Part of a small language model's weights: tied embeddings.
Each number is 128 + 32 x the weight over its row's rms, rounded and kept within 0 to 255. Layers, rows and columns count from 0. The size above them is the row's rms in percent of the matrix's.

# layer 5 attention value, 128x96, rms 0.132, rows 0-31, columns 0-95
size [ 80  84  71  85  74  82  89  82  87  94  89  73  76  81  86  89  79  81  80  92  87  72  81  88  86  82  94  87  82  86  80  90]
[[ 48 146 109  99 105 144 186 123  47 121 172  71 138 129  98 137 167 131 183 116 124 154 142 103  96 131 147  83 125 132 126 128 136 132  94 131 175  99 142 128 143  89 123 104 135 124  33 189 105 104 122 142  60 149 124 179 110 124 133 153 142 129 173 106 171 154 169 144 134 119 162 118 144 140 120 168 115 103 142 150 120  80 118 134 207 144 182 139 137  71 122 140 180  86 104  91]
 [155 145  80  68 170 160 132 111 171 118 108 112 124 151 120 125 128 146 209 127 134 144 132 138  55 156 136 165 116 132 126 131  64 139 120 160 126 164 144 163 130 121 165 170 107 131  75 142 114 138 182 186 101 128 115  59 151 139 139 147 161  91 145 129 135 185  87 131 168  83 179 151 158 112 131  95 108 110 142 101 107  69  86 137 146 110 178  80  89  52 126  92 117  97 169 157]
 [121  75 106  89 171  80 176 134 138  84 137 114 126 223 127 113 112 120 151  98 148 147 132 126 142 172 114 173 126 146 112 125 158 124  90 167 133  94  93 112 123 137 182 135 127 163  43 153 123 154 152 115 129 114  77 128 167 150 131  60 165  97 148 102 110  97  94 101  90  89 221 138 139 179 136 164 132  98 143 130 136  84  96 131 180 109 159 104  79 160  96  89 104 107 152 126]
 [163  96 107 130  63  84  92 136  67 118 124 107 137 114  91 117  57 132  85 112 127 140 148 158 136 131 170 134 114 134 136 121 121 128 114  89 114 148 123 145 149 208 123  85 157 135 191 118 143 125 115  71 194 141 139 127 149  91 145  90 115 191 130 137 131 100 167 112  86 128 117 133 135 141 154 169 162 144  88 108 185 134 119 131   7 164  84 150 106  85 122 149  86 149 137 166]
 [147 184 118  85 149 185  79 131  94 135  98 146 132 114  92 142 150 149 154 156  95 129 130 136 155  98 162  95 161 101 137 120 119 139 106 142 104  69 138 142 104 160 151 140 109 135 111 121  94 101 172 105  43 148 144 146 150 113 115 152 124  76 175  68 145 181 158 156 175 140  91 129 117 101 126 121 107 101 104 126  97 122 125 123  40  97 230 139 170 191 181 139 112 155 121 165]
 [220 143  89 148 151  83  78 118 119 165 137 160 101 172 116 102 141 134 106  77 123 136  86 141 158 120 163 120 183 142 137 103  69 127 107 129  78  86 135 116  80 125 111 108 120 126 156  99 113 124 128 150 194 138  83  91 108  72 142  94 115 148 158 121 108 120 110  95 151 140 114 131 138 120 128 145 136 139  86 128 136 122 118 143  33 118 158 172 142 161 156 169 118 217  54 177]
 [129 129 169 149 111 135  90 155  79 114 109 158 115 133 151 157 123 127 104 166 134 159  97 143 184 133 116 105 108 176 136 112  81 124  75 113 134 122 147 111 196  47 125 105 132 125 139  99 140 136 126 190 121 150 174 162  83  85 147 138  66 150 154 123 163  92 123 162 143 131  41 107  85 101 133 170  99 133 119 123 137  98  93 117  39 162 102 145 134 125 183 192 123 181 113 167]
 [ 58 143  64  90 109 190 105 139 186 140 141  62 119 153  85 128  84 141 154 140 101 125 148 150 183 196 153 123 126 130 162 133 130 126  72 143 109 113 144 149 149 214 147 162  93 149  59  81 125 156 146 159 116 155 123  38 131  68 142 100 136 145 146  92 149 105  98  97  98 130  88 126 147 137 125 148 144 107 110 139 159  92 125 134  88 123 149 107 134  96 109 171 160 101 141 140]
 [159 129 147  67  90 181  99 131  52 101 132 118 147 157 180 110 174  79 133 133 141 141 133  90  84  67  64 134  82 162 125  99  68 129 108 150 154 161 150 161 176  70 158 132  84 118 123 152 172 130  83 136 107 122 109 116 152  61 179 207 119 126 104 174 137 156  78 133 130 115 133 131 127 108 123 105 114 105 110 117  96 153 174 146 129 146 122  85 195 142 139 152 153 123 114 136]
 [187  96 162 151 115  86 116 136  95 153 151 135 139 105 118 127 127 157  99  60 149 120 137 110 120 127 144 109 110 155 109 113  86 127 146 119 126 157 131  88  70 109 120  74 122  98 158 156 132 100 105 112 208 135 136 166  54 145 112  73 116 215 132 124  97  65 125 124 156 134 118 125 181 165 138 159 146 151  69 168 110 147 143 130 141 154  77 192  92  77 125 147 122 152  81 196]
 [165 132 126  89 132 143 107  90 156 171  95  98  85 122 152 129  83 121 173 118 121 105 113 145 147 108 149  97 161 154 167 145 135 125  89 113 119 141 124 175 126 193 105 175 171 158  94 108 105 161 188 201 152 155 156  87 118  92 115  86 149  69 172  87 172 152 154 199 181 111 109 133  90 120 123 171 116 137 101 124 141  82 110 105 169 122 177 117  65 160 134 137 103 188 136  90]
 [145 121 157  80 122 136 183 150 207 132  97 161 141 130 153 121  83 116  91 157 100 138 122 171 146 139 145 128 196 169 112 152 180 125  99 172  99 129  96 115 121 136 148 139 149 173  65 144 167 110 172  43 202 112 116 122 166 175 125  99 110  66 124 123 133 123  75 175  86 146 192 120 128 116 116 175 120 130 121 108 120  87 108 117 161  85 129  91 123 179 125  86 152 116 109 142]
 [184 150 121 170  96 140  73 118 133 135 133 124 126 148 125 115 130 133 110 106 129  81 124  90  92 108 148 148  99 118  83 157 156 142 155 123 147  75 132 161  77 124  57 128 119 116 202 122  76 133  99 131 168 117 113 176 102 169 152  92 146 152 109  93 141 127 183 103 136 135 159 130 136 141 120 114 118 139 165 140 222 239 115 126 174 119 113 137 108 145  92 121  49 128 180  96]
 [127 135  66 136 130 102 166 134  75 161 139 145 144 166 154 145 124 169 138 115 142 122 158  88 132 134 172 156 108 103 162 126  31 144 202 132  91 128 160  75 131 114 142 112 111 105  92 160  98 114 128 125 152 144  74 156  90 117 112 168 125 176 219 102  93  78  91 101 167 134 170 133 186 138 114 113 134 156 155 163  94  90 120 139 101 119 157 136 146  60  95 112 141  99  88 165]
 [ 91  90 140 143  92 124 184 144 158 103 120 177  99 126 151 158 102 127  88 138 134 131 129 133  91 104  57 168 116 131  81 132 207 121 114 137 123 148 113  94 159 145  94 124 186 122 202 139 148 160 117 105 157 112 143 168 102 136 106 108 126 120  86 125 111 116 109  96 150 107 107 144  67 161 144 145 153 143 142 117 112 195 160 110 148 135  24 134 122 178  75  97  50  98 158 101]
 [115 130 102  69 175 130 100  94 167 133  95  98  97 102 111 122  73 113 161 159 101 131 140 204 150 148 121 113 127 146 126 150 167 124  54 139 119 100 117 190 187 164 144 150 160 174  88 101 129 167 173 195  84 149 145  75 163  91 113 139 145 101 169  90 139 159 169 203 112 132  85 126  78 107 136 143 115 122  96 112 113  73 104 120  82 125 173 115 107 142 142 129  97 143 149  94]
 [103 117 164  84 135 102 154 166  70  92 153  86 125 138  76 156  95 114 113 118 119 144 125 169 198  97 185 114 176 165 146 117 148 118  72 155 141 136 123  85 162  95 150  75 106 162  61 126 141 150 123  65  92 103 140 135 204 104 129  70  94 126 175 161 128  84 101 121  90 130 209 110 154 133 123 206 129 113 129 113 151 138 117 131 108 131 109 139 117 150 133 171 168 149 133 108]
 [251 141 138 179 109 174  59 144 118 117 102 113 109 122 133 171 140 149  92 107 136  99 105 125 124 146 146 107 143 151  97 123  69 131  88  99 107 150 140  68 131 122  95  93 106 111 198 166 131 144  95 125 108 137 170 147 119  90 136 144 103 144 180 168 154 113 128  68 204  98 129 152  88 126 141 136 140 149  96 147  97 105 154 108  84 122 114 146 132  90 122 164  81 140 183 182]
 [127 116  95 115 133 135 131 114 161  80 116 165 113 130 157 154  69 129  90 133 148 106 136 150 206 130 150 196 144 173 155 146 123 117 111 171  92 169 149 137 158 117 166  97 153 161  91 146 151 160 114 122 166 120  68 120 178 134 151  81 114 157 135 161 101  55 133 153  41 127 135 131 153 110 119 167  94 132 133 127 103 170 106 123 124 116 124  65 146 228 134  98 167 128  89  78]
 [123 107 169 160 126 100 116 117 120 146 113 146  90 132  96 139  90 110 103 134 121 131  75 147 178 119 157  91 209 116  79 117 124 123  87 102 120 136 133  64 143 108  70 132 123 109 166 108 120 144 144 158 126 123 184 100  97 103 112  76 116 155 154 147 136  91 108 120 180 166 139 128  99 173 164 146 159 118  76 129 168  94 119 119  90 154  74 207  58  94 133 163  71 186 165 175]
 [140 139 156 178 151 137 184 128 105 101 115 215 130 115 152 147 146 145  76 127 136 133 127  99 106 107  54 138  87 132  82 124 163 124 129 153 113 105 119  76 156 111 116  78 149  94 183 181 158 130 105 114 119 132 113 214  70 175 122 156 101 205 116 126 107  88 143 109 160 139 164 142 137 126 151  77 139 154 113 125  96 187 128 132 100 123  46 125 143 139 108 101 100  75 112 111]
 [151 148  86 144 100 153  63  85 142 133 133 136 155  98 150 113 161 127  97  73 136  71 164  69 103 111 116 109 131  91 135 151  65 132 186 120 127 141 114  90  62 148 103 124 106  85 175 118 104 138  85 125  77 131 106 133 156 145 115 222 150 129 166 118  98 180 176  67 142 160 114 125 155 154 113  76 139 131 127 147 113 186 143 142 155 145 142 145 158 111  97 114 134  65 183 159]
 [ 49  73 127 118 158  99 163 152 143  94 109 150 110 140 146 131  44 117  88 138 113 128 139 159 186 139 138 174 134 163 127 134 134 140 124 167 113  90 146 163 174 178 154 146 165 168  39 169 148 130 132 137 162 120 115 105 158 123 150  87 126 145 133 102 112  82  95 146  57 135 116 150  81 140 107 215 122 117 157 143 145 125 133 133 155  75 134  54 116 172 108 113 167 135 109 147]
 [176 141  85 237  91 148  83 106  71 117  94 184 110 165 157 116 102 162 139 128 134 113 123  92 189 135 164 129 114  97 119 142 110 141 157 115 103 149 107 114  51 211 142 142 136 126 170 145 108 132 151 153 183 138 132  92  74 142 168 116 120 135 127 113 142  94 195  92  94 141 106 140 105 128 121 160 121 139 182 153 125 150 108 140 106  93 148 128  54 165 136 134  93 160 114 159]
 [139 132  99 212  64 198 151 137 101  76 135  75 112 116 140 135 117 123 136 147 116 110 212  78 125 123 156 161 110 103 150 111 111 118 146 126 141 152 155 118 139 254 130 129  97 116 155 151  96 125 115 113 136 124 169 144 220 156 132 143 133 111 117 121 176 153 170 139 106 111 121 135  98 162 114 137 145 147 150 128 148 215 160 113 127 142 139 109  92 136  83 108 132 101 172 135]
 [191 136 207 148 128 168 120 139 156 149 131 123 132 187 137  83 143 119 143 160 111 141 124 123 228 111 110 154 180 143 148 110 131 130 142 135 123 131 125 105 151 122 160 115 105 133  86 130 125 101 179 143 193 122 123 108 168 168 163  77 112  48  59 169 158 116 128 166 186  86 129 137 142 104 113 129 104 134 132 136 116  45 115 131 149  72 127 108 100 133 122 130 187 179  98 103]
 [148 124 174 111 114 137 188 129  82  95 125 119 139 105 178 149 152 107 147 159 161 125 150 130  99  42  79 118  87 123 117 150 109 126 137 116 159 146 106 137 134  68 103 120 149 111 153 177 156 140 132 154  60 118 157 199 105 139  83  98 156 118 138 136 114 154 124 176 167 107 182 134 119 130 137 103 120 124 178 100 114 112 175 115 220 168 121 133 137  59 122 107  82  93 142  49]
 [114  85 120 131 137  77 144 116 164 113 112 159 127 101 117 137 113 152 142  86 142 139 135 158  76 148 103 130  81 146  71 149 158 116  98 155 116 141  94 130 148 204 112  73 167 128 153 141 144 161  61  79 112 116 129 152  63 158 119 130 138 195 140 146 108  99 180 107  83 173 117 145 125 200 156 117 176 151 149 170  94 119 120 122 135 131  54 163  95 115  93  98  51  76 135 134]
 [ 97 126 166 163 120  88  76 122 173 137 124  98 111 102  86 110 116 134 102 154  99  97 150 127 133 188 172 108 150 132 109 135 145 126 124 134 145 113 169 160 212 160 146  98 189 143 113  78 136 130  84 116 121 132  94 121 182 131 175 133 119  72  91  91 109 133 149 135  74 123 101  98  79 137 105 204 133 136 121  85 165 203 126 140 151  99  63 133  98 217 117 112 114 115 151 138]
 [123  88 199 124 107  84 178 147 103 119 106 176 112 122 197 132 106 144  81 124 162 144 111  87 107 166  76 151  78 120 127 132 120 127 181 122 138 185 148  87 170 121 129 123 149  83 172 126 157 156  97 124 161 123 161 164  53 180 105 141 139 139 132 157 138  71  76 109 157  79 129 140 141 140 135 118 146 159 148 142 125 108 114 114 110 141   9 112 100  95 104 108 105 129 117 167]
 [162 138 230 126 118 123 158 165  52 145 124 149 125 111 125 138 142 110 117 165 130 174 122 166 117 121 135  71 138 171 160  77 132 101  64 118 109 162 115  76 140 156 163  98 108 122  96 124 172 112 203  84 160 122 175 132 107 103 108 145  98 128 154 159 164 105  93 181 153 110 114 115  90 117 152 140 132 158  83 132 136  47 113  98  65 129 132 141 105 111 160 120 128 170  67 140]
 [100  96 115 123 134 103 139 153  65  74 144 162 135 144  97 148 136 138 181  81 150 130 146 108 139 117 131 153  93 131 116 139 102 132 150 169  92 120 122 126  69 119 165  85 122 140  93 193 130  90 111  92 179 102  93 163 139 119 114  48 126 195 185 130 106  67 144 143  83 180 221  98 190 157 121 180 133 109 151 159 137 123  78 139 112 118 141 152 110 116  93 124 113  89 127 156]]
# layer 5 attention output (transposed), 128x96, rms 0.131, rows 0-31, columns 0-95
size [ 71  77  71  71  69  82  85  77  84  88  83  76  66  81  87  86  77  76  75  90  82  78  78  73  76  73  80  78  64  83  84  82]
[[153 157 165 139 128 132 139 161 135 114 142 152 129 115 167 134 132 106 136 204  69  51 125  85 144  89 141 173 120 143 133  93 188 168 164 158  81 136 134 103  95 152 149 145 157 121 143  77 172 188 103 118 132  60 164  98 152  99 132 130 119 139 131 148  74 124  79 130 100 106 126 156 129 141 114  84  96 168 144  90 130 184 119 149 110 159  53  94  86 154 150  51 114  93 123 151]
 [140  90 151 189 107 120  84 134 104 103 144 121 121 128 137 134 151  77  94 126 105  64 175 139  97  89 123 110 110 121 115 118 159 147 142 170  98 109 124 141 101  95  94 133 155 183 190  95 171 131  89 106 123 139 151 135  60 173 123 124 128  98 118 115 102  54 194  79 166 135 114 101 147 133 118 160 157 135  94 151 148 123 190 163 115 188 110 174  95 121 163 195 170 166  74 101]
 [132 155 141 157 120 166  91  88  72 160 189 166 147 117 144 134 139 138 125 108 108  83 194  91  90 139 162  72 116 190  85 120 136 138 166  82 140 125 159 165  94 111  60 133 116 116 126 109 156 121 115 111  78  56 179 163  83 121 123 164 100 126 108 177 114 114 181 133 159 135  91 148 114 106  83  84 118 105 148 147 100 144 138 162 123 178  88 134  84  93 109 181 164 163  91 143]
 [ 86 128 121 102 191 162 160 106 125 151 147 127 144 117  94 124 172 165 176 141 135 153  76  79 137 132  87 118 137 229 111 164 108 111 173  94 151  74 154  96 121  94 184 102  82 115  96  93 103  97 142 127  91 153  92 132 138 120  96 132 136  98  72 162 187 132 105 173 145 120 143 138 169  87 132 123 100  76 148 174  88 126 115 103 187 130 186 139 183 152 112 152  90 122 137 128]
 [129 112 134 186  85 134 170 164 153 139 108  60 143 109 133 126  78 122 133 178  92 125 102 133  83 104 116 204 128 131 163 146 132  84  89 126 131 181  49 146 135  89 166 143 158 151 138 115 190 153 115 124 186 168 109  73 105 135 163 164 169 112  99  91 110 100 110 105 122 140 131 131 117 168  82 135 164 172 143 111 194  97 124 142 148 124 105 161  91 120 146  55 146 112 114  75]
 [100  82  97 158  71 156 140 147 120 150 102  65 138 112  85 122  86 118 112 171 141 176 106 149 104 127 124 196 128 164 150 153  94  61 168 128 158 127 143 107 136 120 102 165 140 152 140 154  79 127 122  91 160 201 173 115 116 190 124 169 155  68 109 123 151 107  88 115 181 115 117 161 120 139 117 145 154  59  66 103 134  89 139 171 158 132 170  94 182 128 134  80 132 154 149 110]
 [120 144 131  98 126 140 176 113 114 115  82  64 162 104  83 148  72 126 159 127 103 129  74 114 100 130 117 167 156 103 107 167 144 135 140 113 119 107  80 115 151 164 195 140 103 157 102 146 146 123 137 113 148 185  95 116 198 126 114 146 134 132 111 119 146 131 110 127 122 177 160 153 181 104 169 157 111 174 121 121 104 166 149 200 144  65 165  84 183 166 130  47  83  84 140  79]
 [153 123 144 140 122 102 127 146  70 110 107 163 147 123 121 142 157 114 142 102 107  96 164  93 102 107 109 164 122 173  77 135 145 158 160 119 134  77  23 161 110  46  90 103 164 177 153  54 107 144 126 113  87 139 158 174  82 156 114 157 173  88  98 152  98  81 170 159 133 172 123 178 169 153 138 132 117 125 148 136 183 167 118  89 105 185 108 155 120 118 143 101 131 131 122 106]
 [126  99 134 156 139  79  90  82 166 106 124 159 127 149 123 132 116 153 141 154 136 114  58 112 143 146 185 188 201  71 141 132 191 170 104 187 119 152 158  74 103 169  75 127 143 161 136 161  80 118 130 155 148 122 165 146 107 143 116  91 100 134 154  90 185  89 144  99 166 155 116 151 185  67 120 163 113 153 103 110  90  84 137 149 104  78 125 133 126 139 136 114  90 117  87  81]
 [ 85 122  83 126 100 129 155  85 129 124 125  87 121 147 120 139 102 135 119 191 164 204 101 120 142 150 102 149 128 188 154 134 145 162 163 135 135  96 203 121 157 165 107 128 140  91  99 131 110 139 162 102 115 124 109  92 157 136 104 115 122 102 101 155 189 181  84 163 132  91 154 125 130 150 174 119  98  42 133 111  75 152 122 136 162  96 169  37 169 163 108 101 129 125 196 130]
 [115 143 174 133  77 149 173 160 115 100 101  92 155  54 133 120 131 122 108 115  83 145 152 107 131 122  98 143  90 128 138  86 113 196 129  78 143 132  58 180 107 118 161 173 113 151 165 106 128 103 112 115 145 101  85 147  89 138 151 226 133 101 122 142  63 135 110  80 130 124 160  85 174 102 123 163 154 152 148 122 188 193 141 148 123 141 154 113 131  98  99 134 181 156 138  73]
 [157 142 177 131 118 150 104  94  78 194 148 107 119  92 130 107 156 180 147  91 128 114 168 104 143 126 101 100  76 167 118 148 109 153  98  56 137 165  80 243  97 131 144 109  90 125 116 109 107 123 125 184  86  79 104 177  66  94 119 176 132 155 129 109 112 146 187 146 134  78 145  94 135 111 123 141  76 127 162 146 130 143 126 167 136 149 142 121 107 130  80 165 170 145 126 129]
 [118 143  97 126 174 108 137 143 113 141 129 163 107 133 144 106 126  67  96 133 178 169 152 146 147 138 126 113 101 119 178  94 128 127 127 138 153 159 142  49 120 119 142  96 118  91 116 137 121 164 130 112  96 158 132  86 168  83 109 131 104 130 164 230  75 126  47 144  72 174 126  99 127 145 130  83 201 149 145  98 124  67 101 144 106 160 161 132 191 104 101 196 151 129 104 144]
 [119  99 141 172 115 143  96 129 152  94 166 111  90 159 111 143  98  95 115 183 101 151 129 173 135  99 103 137 139 177 134 145 170 100 144 172 158  93 152  48 146 119  48 149 158 133 165  79 135 137 124 103 153 199 177  64 121 192 124  58 122 112  81 134 136 154 142 111 125 122 116 134 111 154 132  96 135  55  88 106 112 132 161 160 153 131  92  75 139 166 172 114 159 104 133 159]
 [156 185 140  76 146 105 116  94 123 134 117 148 165 112 122 119 135 156 116  76 158 137 123 119 170 160 152  39 119  89 131 138  88 111 140  73 124 144 189 140 131 164 150  90  62  71  98 148 102  89 169 139 137  94  65 163 151  97 135  97 107 174 142 182 146 180 137 175  92 151 116 109  90  67 139 129 136 128 195 171 105 112  75 117 132 110 152 135 127 104 104 170 148 133 127 170]
 [137 140 202 120  91 147 160 172  88 150 119 114 171  96 112 161 142 130 133 106  92  83 172  74  83 127 140 138 114 136  85 127 114 142 126  98 122 119  42 170  96  82 174 150  91 185 148  78 171 122 112  95 132 117 101 192  78 127 144 166 137  85 124 133  89  73 136  74 152 153 141 118 155 100 120 146 141 176 123 145 193 157 152  82 127 117 130 144  81  98 145 139 152 141 108  69]
 [ 97 176 173 119 147 154 144  90 113 202 154 141 153 105 161 138 138 175 154 140 110  89 147  39 109 121 114 129 103 195  90 146 177 169 149 101 124 113  54 208 126 117 144 144 116 117  64  95 128 140 115 163  89  61 125 184  85 111  93 143 131 158  84 132 159 153 132 159 127 128 120 165 153 127 148  99  71 119 148 133 103 143 132 153 143 120 122  74 136 140  90  70 105 123 128 141]
 [ 97 119 115 106 135 103 122  85 132 104  94 109 157 106 106 154  62  96 135 195 179 207  80 174 115 147  78 169 129  66 167 155 162 162 148 118 115 110 191 149 176  98 168 136  97 134  75 134 129 116 154 103 163 160  78  59 145 141 116 108 123 147  94 124 162 153  78 154 102 142 118 102 150 116 133 118 176 127 145 105 129 104 123 186 142 126 178 106 135 168 132  64 153 121  87 128]
 [154 138 195 130 134 108 126  85  92 193 183 132 142 117 145 102 117 162 152 104 105 122 176 114 101 160 124  81 124 128  87 119  99 172  96  76 180 136  70 160 122 134 106 103  46 117 110 134 104 107 110 186  58 146 118 165  61 125 122 153 141 106  95 107 151 191 176 125 200 142 108 122 145 114  83 135  97 140 148 153 123  98 141 180 128 105 111 106 152  97  86 141 130 110 180 131]
 [106 166 117  80  98 166 160 138 123  88  76  78 159  85 100 160 113 151 117 103 168 194 116 135  96 153  89 105 102 169 133 137 141  89 221  89 106  55 150 165 184 106 171 181 132 112  81 116  90 105 125  75 152 120 109 160 188 137  81 144 117 146 135 156 147 117 102 137 103 110 110 141  97 142 187 130 148 107 151 136 107 174 122 127 162 107 173 125 179 137 127  82 140 141 103 122]
 [127 163 130 111 136  98 135 105 133 141 147 116 144 141 112 136  86 140 143 131 158 150  94 177 159 159 150  87 164  71 141 155  92  94 117 107 115 166 219  82 136 160 128  94  67 102  97 135 120 138 149 123 148 164  97  88 185  91 142  47  80 170 149 141 149 193 125 175 104 146  82  90  62 106 137 151 133 141 146 150  80  87 118 140 141  86 116 115 133 132 137 131 141  59 149 188]
 [120  94  74 142 135 102 133 126 188  71 127 143  79 173 136 119 103  63 118 161 151 194 105 213 118 160 137 161 157 119 162 104 157 131 118 179 150 164 201  74 158 125  90 131 134 135 158 131 117 135 145 103 136 186 169  68 117 144 134  73 150 118 123 139 110 102 106 111 119 120 126 120  94 191 114  91 193 132 104  96 163  67 111  80 122  94 108 131 114 128 168 113 123 119 100 152]
 [156 149 202 102  97 165 108  59 109 174 140 132 128 101 153 111 152 178 157  73 112  84 188  92 141 142 130  78  98 148  84 133 138 152 105  52 160 138  35 170 100  96  98 114  77 135 119 102 113 137 140 140  90  81 104 172  82 132 136 167 138 129 116 153 144 169 167 136 170 136 124 127 169  92 117 103  96 142 149 142 125 178 122 179 135 151  94 147 143 116  81 136 129 140 162 106]
 [104  83 102 116 136 113 197 138 154  71 140  81 142 109 116 106  87  95 138 170 124 187 108 211 119 149 100 118 155 107 136 131 121  60 105  67 172 118 156  98 169 127 132 112 144 140 169 128 119 104 107 108 107 179 127  72 184 117 154 167 135  92 124 140  69 172  84 119 131 156 162  90 138 158  72 170 156 140 102 120 139 126 121 143 147 193 128 144 198 131  93 132 159 126 157  89]
 [115 118 155  95 146 111 148 121 170 102  99 187 140 127 150 123 162 171 139 158 107 116  93 159 163 111  87 112 151  83 194 107 171 180  80 112 173 142 123 135  98  94 146  84 132 107 154 154 187 110 153 106  99 139  68  51 101  90 146 128 152 147 137 131  48 163 119 164  81 155 146 133 171 124  81 114 103 154 203 152 152  85 107 111 101 165  96 137 190 106 137 123 142 112 110 126]
 [ 70  84 128 128 107 134 132 109  78 143 131 113 145  76 153 146 126 176 138 134 124 142 102 149 130 132 120 158  92  78 142 101  64 169  58 101 134 135  87 166  97 133  86 141 149 115 163 170 141 132  93 160 123 120 122 118 110 124 121 198 155 149 205  67 115 151 172 124 121 115 166 122 163 101 130 176  54 111 114 126 112 172 170 177 124 178 142  85 146 156 111 167 148 186 108  69]
 [ 93 176 124 120 163 128 122 143 161 119 148 141 109 164 154 134 120 184 101 115  80 114 111 117 161 140 150  85 138  72 155 101 186 182 133 165  95  91 204  90 136 178 127 148 104 100  91 107 145 117 135 120 159  61  93 137 174 117 138 131  57 202 159 110 157 153 113 124  82 137 127 101  83  75 162 142 155 143 122 130  87 132 121 109  85 102 109 103  74 158 142 194 146  92 112 164]
 [150 166 115  93 150 115 159  91 126 122 177 126 135 159 106 127 124 116 135 121 194 127 164 100 118 179 135  93 137 165  85 133 129 149 168  84 110  86 242  83 126 112 132 113  69 136  83  92 137 111 177  91 114 111 113 161 127  78 137  58 111 123  82 165 167 147 128 169 120 104 116 135  70 101 133  97 142 113 139 147 100  86 102  84 193 133 137 123  94 117 147 152 139 105 154 197]
 [163  90 124 108 113 160 160  55 155 171  98 147 127 145 120  94 138 100 134 108 162 101 141 137 128 139 119 116 111 166 113 112 121 110  59 154 192 167  68 164  72 118 181 147  65 136 117 139 110 139 131 118  77 134 137 138 111  96  81 114 210 141 143 195 128 156 116 106 169 137 145 175 155 127  86  86 118 199 154 121 138 137 143  70 162 121 212 103 143 113 120 112 123 147 128 101]
 [107 160 112  96 142 121 104  80 139  78 141 141 133 138 115 137 110 115 135  92 152 171  98 167 166 139 127  29 146 134 117 157 114 137 137 109 133 102 213  97 126 167 119 115 101 100 121 172  76  61 151 132 165 125  88 124 173 123 134  69  89 173  91 126 157 189 151 143  81 131 119  87 144  90 196 152 108 112 141 137  65 168 144 139 171  90 161 123 147 140 110 193 133 124 155 142]
 [116 147 151 112 102 152 147 133 127 155  99  50 169  92  97 122 104 193 171 143  79 147  83  72 147 108  90 161 133 135 114 166 115 124 140  81 106 131 116 215  97 132 210 136 165 155 123 141 145  98 136 149 156 108  59 144 133 105 132 152 118 152 116  53 118 172 151 143 117  93 172 137 159 100 140 177  75  98 140 145  84 186 139 140 168 114 140  66 139 153 138 133 151 110 136 116]
 [103 139 122 158 142 129 151  97 125 160 200 109 148 159 125 122 121 177 126 184 134  92 157  71 115 152 127  98 139 200 119 114 173 157 107 109 149  81 148  74 137 132  93 114 165 125  88  58 177 192 124 124  57 113 187 142 122 141 118 121  97 127  53 151 151 145 138 145 147 128 128 156 115 168  93  86 115  81 146 154  41 137 132 145 160 137  79  83 129 132 116 109 110  91 133 144]]
# layer 5 attention query, 128x96, rms 0.17, rows 32-35, columns 0-95
size [136 144 169 163]
[[161 147 153 123 131  87 130 143 137 123 147  94 142 113 127 187  76  99  23 146 150 206 124  91 164  92 112 174 146 166 197 156 106 138 163 144 112 107 140 133 138  81 102 137 144 113 150 168 126 134 177 157 110 141 139 150 123 128 133  77  88  91 140 115 182  77  87 178  92 149 158 134 131 116 126 129 121 132 102 157 162  96 126  92  91  75 160  50 111 129 146 161  81 166 149 130]
 [100 141  98  90  91  71 125  96 136 165 111  57 150 196 147 155 129  66 126 150 129 164  90 150 153 171  57  97 125 145 104 108 150 116 102 116 111 119 140  82 149 131  98 164 142 114 111 141 100 113 170 108 158 139 113 120 136 158 116 110 118 178 108 108  48  99 168  90 205 135 202 131  86 162 119  80  95 112 149 192 146 151 158 150 111 104 113 131 140 141 118  75 109 128 142  79]
 [ 44  88 169  83 115 122 170 109 177 146 144  89 129  93 119 161  85 180  81 145 127 136 109 121 101 144  91 168 125 124 140  99 159 126 141 145 114  96 147 129 166  85 114 152 108 119 148 138 149 171  90  96 161 138 176  68 162  92 121 142 161  91 153  95 178 105  88  83 162 174 143 170 116 150 153 118 112 115  73  99 119 145 132 111 133 112 190 100 109 209 138 194 134 121 181 119]
 [ 84 196 143 117 159 106  59 135  91 136 177 110 142 154  83 119 131 185 136 114 159 167 143 139 115 115  96 120  72 128 120 129 152 137 166 129 141 181 104 149 140  89 108 155 166 158 143 160 114  78 201 131 172 139 146 102 159 154 142 142  87 104 153  81 164 121 124 109 150 159 122 149 120  86 121 109 122 120  97 152  98 113 113  80 133 125 166 142  77 173 141 169 150 176 221  52]]
# layer 5 attention key, 128x96, rms 0.151, rows 32-35, columns 0-95
size [114 120 133 119]
[[112 113 133 155  91 110 134 164 139  97 145 152 164 115  69 171  91 148 156 141 126 140  96  83 130 153 136 157  94 123 110 213 171  55 175  80 117 163 165 137 160 136 173 114 176  87 147 155  96  75 106 125 112 108 146 150 114 113 139 148 106 111 172 109 168 144 160  95 133 101  89 208 117  85 142 173 131  72 119  99 104 125 126  62 169 148 185 148 114 127 151  92 175 111 143 134]
 [125 132 148 122 104 107 120  74 145 104 133 105 119 118 129  98 118  55 135 151 139 156 145 149 159 148  73 123 126 147 106 114 167 203  99 133  89  92  50 153 156 114 171 100 135 147  85 110 121 179 109 115 109 128 101 124 145 136 125  87 152  87 108 128  92 127  88 168 114 123 102  45 104 152 144 176 106 179 135 117 124 173 172 220  94 205 137 125 148 146 165 150  96 109 169 160]
 [139 152 132 161  98 136 149 179 173 106  96  73 165 143 121 147  94 199 115 172 105 119 113 103  93 141 126 165  91  80 159 146 146  23 157 107 123 114 144 166 136 156 136 123 146 135 169 169 110 119  86  61 106 150 119 158 157 105 101 108 129 108 103 109 104 134 139 112 131  95 177 188  91  83 182 134 132  52  92 131 102 103 159 143 128 134 161  74 171  96 150  94 123 137 169 105]
 [132  87 159 132  73  98  87 193 148 154 127 120 157 115 127 122 127 154 126 124 135  95 126  88 176 107 144 146 147 142  98 153 157   0 168 132  92 115 179 120 169 154 142 122 133  97 119 145  93  95 114 126 176 115 148 116 115 131  82 113 101 134 143  88 118 122 183 109 148 148 149 186 126  98 138 154 122  53 116 165 112 115 168 106 113 125 155 165 118 101 164 145  85 108 135 179]]